config = dict(
    n_layer=16,
    d_model=256,
    n_head=8,
    n_kv_head=8,
    head_dim=32,
    d_mlp=1024,
    vocab_size=570,
    activation='swiglu',
    norm='rmsnorm',
    norm_place='pre',
    norm_eps=1e-05,
    positions='rope',
    rope_base=10000.0,
    rope_fraction=0.75,
    qk_norm=False,
    attn_scale=0.177,
    bias='none',
    tie_embeddings=False,
    parallel_block=False,
    init='uniform',
    init_std_qkv=0.0341,
    init_std_o=0.00602,
    init_std_up=0.0341,
    init_std_down=0.00301,
    optimizer='soap_variant',
    lr=0.00528,
    beta1=0.95,
    beta2=0.95,
    weight_decay=0.099,
    lr_head=0.0129,
    grad_clip=1.0,
    warmup_steps=200,
    schedule='wsd',
    decay_fraction=0.704,
    decay_shape='linear',
    final_lr_fraction=0.0,
    batch_tokens=262144,
    seq_len=128,
    doc_mask=True,
    train_tokens=495700000,
    steps=1891,
    dataset='wikipedia_en',
)
Each number is 128 + 32 x the weight over its row's rms, rounded and kept within 0 to 255. Layers, rows and columns count from 0. Numbers have three digits each. The size before them is the row's rms in percent of the matrix's.

# layer 8 MLP up, 1024x256, rms 0.116, rows 115-122, columns 128-255
099:136120112105082196157190152132155148154127067129118168146154120095138143143069110156077139107124070087118166131130124152120073111106082167140100115146137107076137100146134104107090104117119090056092141186078146152163149132097118127119135115150136200096090106080120151089106163128145184159134056109138156167116114157114152111119157202116114117079159126192185125067132080153082135193120
099:102174127164174076170135147126150176050122135166160134111113101211108105160153053170174130103148126124108144069142159116199069058119151136096091154131151178124155095147116145148113122090131137110141083141153099091120105158107143103153159172145167172150147104194144120125172129129164163116043127098137134175115143182091096152112123171092149172166082101086128165065090143120101127138127
100:203109094125048126107102081147172077130109148116106167128161166082162144167157146105164106142115099059165127146077115154199167056092111107113131078159222137170177092080186129077176096181091133117097081114129147113086138144129144152110126087100112154158154086161141142115113125189129093139135139108120120174099160115073150157104068127159137141126098103126108101111095098094098134115135
095:141067119085132158131096194126141077045130132163098123136117100045091136125086092168094102127101062146142116124101162173076162101133183102097131090105107180126169140111098077119145108126086100106171133168191155100154093146088148148125154105192116121134119104145136143165122121134153066116151132142105053175106104059130108137151135134074090188142136117125150187189148150141152095153145
103:142125144159119092089107104112161120104130185127094131206080093098152175152109125146180101111122098174174113117134185083135125123132112106094114168102133130132153128112171126109096140056180139069146173054089120147119073158154151147169167156142129136098131123144096163126136153095160060141095087155109114134165064137138123102093155190106188124211102139197158128122125133162131153139137
098:195099079155119115158163140171168116111115157148058163119149195110131100089112119111153153143131135119131121125144172150148136149189093090137079110135063202202090126134161117150127141111173133083189112167114154073151123075097127076108086086127115089145149119110059110106148125089091090129159187127085166125128130124137153121187087121083094153123134140187108156100092159112139094186153
099:082087097128158142133085132144082066095087139120122178179138180130169121162102062176126135115096133160110118104152102078168104142089131179083120149138080173170160130157099127154138135104118120055168186114105115062169083144125125122149090114122121119135150157172054127133085125056168147048130173152127146190093152137155178099124117159148131170069126178138103101117138128134072146094120
095:083140111171128119067079155134154082210194096191111176106099101139137153157103084164082130154118113085130128159174128106085162072082116104098114122148126110134104112139136110179116081094132147119126132088124149086109098123069122163099150137116133103118128133181076117156126141119088149189137171107068106168141138218143162118146169134137123122153120102156125131121118079139100128104140
# layer 8 MLP down (transposed), 1024x256, rms 0.107, rows 115-121, columns 128-255
100:178183123153079107122145091159099162110123124125064188169081136177112155137152121143082141138118166095136167147142117159135152152100148076155184090105159146089111128081176166130102104140175203093134093141155134120100114190107127181159152097172118128112170168134164138093113155162101157114095066136149182098092126125056140110127146161136141134168126144087154100120151134159092129205172
098:137068137153117159181185129134145138147132127137164164100174136150139163168150126108090065151127119178107163078155137108205127098175111191157100096125154163105095081131125118127166166153112144103126157141153108135116167114219123159107137203134097083144183192095126121165134157179105122131153112175154100106123119143132114122141136181169161135157109114103157069120105070146129147115095
098:110096110137172086174155138145161161157169135151185119100121093126139138084097135159099084160127098100145120132174117097116154143153150121128114104154070098152166099088113110113156153086109085202173089118096114106050079119129101137186161112103161106132162152096187129092134141120165094152119075132149112103105163132110150144130140176135123131154106113159133171135145149134203099141156
098:101105104148142155164134121091056165128166129120117141122182103096102120126094096134163137094150170119148181175158126111110105138094130199101114128169110122158098124214108045159171129131124136111087103175128140166188091127158141170122148135098093141084132149088111099094163169087127136105135166162171139110152139138140104131078114145146147147133115168140076111170071129093090159089149
107:126133089191103069143120135130123176080122069129183149105112177135140135142113127170167089105095115147109127123131102092149091138146110133086178098209086123118130115165139127101146096191144161079155110138151123118135191091142159117161137140139112115131201122153079189094160110158161134105144120138107149128127194099131090141138181121090117113126131040059115138110159105098123130097081
098:122077096118137100093146117110126190110105130103130124138169173136109146136135152128129147163124114177110154144129154157104096129154129144059122122152128058091180196116050159129148088102103113138107167128164084150119058122151084142152154176134137146140041119086205148156157192180114133048142145147128094110126138113121142131146158117137140079104130180144180155164107170141141089122145
104:187148113113179103138109197190093119149103086170141112143097155092137122100117152119074180085121148163147169093138172153096111119141093119141111123107140142130119137156158140107162113137077131137161171156107103187188104129119084182138066093173104213157184127059109168074142130127134143099114166114167073126074202080087185093163134179130106107082142151118109108138139190118133120159085
# layer 8 MLP gate, 1024x256, rms 0.117, rows 116-122, columns 128-255
100:072115059087077086144130109164161077112098177098096114123153105136109128053081109117076124064149090097091112140109087138121151173103127087128128173171098174153145151158162113106172139171211114107117160142112135148126124144119130124131139153072192126103072065081108159124157125137144111105101063070096115043157144117165112136145125141092084134163150139148155128151116120145133089133124
097:093095093127070151134137153082144221114145132153081078137171137106179169129136161129097145198227076098147130093096113211119146109144039097202177133162146112100160122132108115192103128085182065149099129134126133134125167129144131129116168125134128136136136130124164089110096088138156138122169132171104110114102132132071148156169122119136068127144080097162108137152111115175126142159116
101:116118137166180150140082073105097147074132167074066114127160109110125122073127118161118160111158255093069169133122093139155071163129146108133144095136163077138077118102121105132117137125127101110111113152191137131145087115207109140133113142124157149088153075139165094106151134069171117110123119134115174134184117100117151095102098075131127140192108174154118109225154137108094182139152
104:119087154118078179104144137143116119150155164107130184083187117122093159122098135152150133165098136126066117173124165129151170104155102079141164147132185084197156086129146100127139184204181078084210090081135131092120119141149131146111126144195100088177114132152151132062156131194098183107071114101134121106121177113116175126154086122161150119137116144134104108156098092141073146145129
098:166147141145098126176106130123112108128084141150108094147129145160106138172095120125173160145119123106070119083129095101174149118148169083120080128150076084120097115163130086090104165117161152120087142109098180116125160153150151159164141137053139160111100168173179066085104124141137145129148107153127198123140070172107170183097098126137129131138059159099091141078093122113093109066136
098:119154099161116136100139097152138178093135104100131134168110128080100146111115139152152131159121138120145172153130157144157055154195092072124165072130165113140148047151159090067165067115152161166134132109125144101117195109130166159122131128127094144127104056099137155116201112101140118124092107163171119126154098135110119080133123114173109151152143162143175103075182097121174144097105
090:101121124153141163151150171113179125164105137140151113080180150093142103096212093142165149125143081133114212090134140169184138137092135114181117095173140168136161098141122112094134124132143136127105129152119206141112159162164135194105133136137196141084131171163122172169124089137152115113147143073071173139055166089184120116165093102143122112093096147137165147134134173137162137192157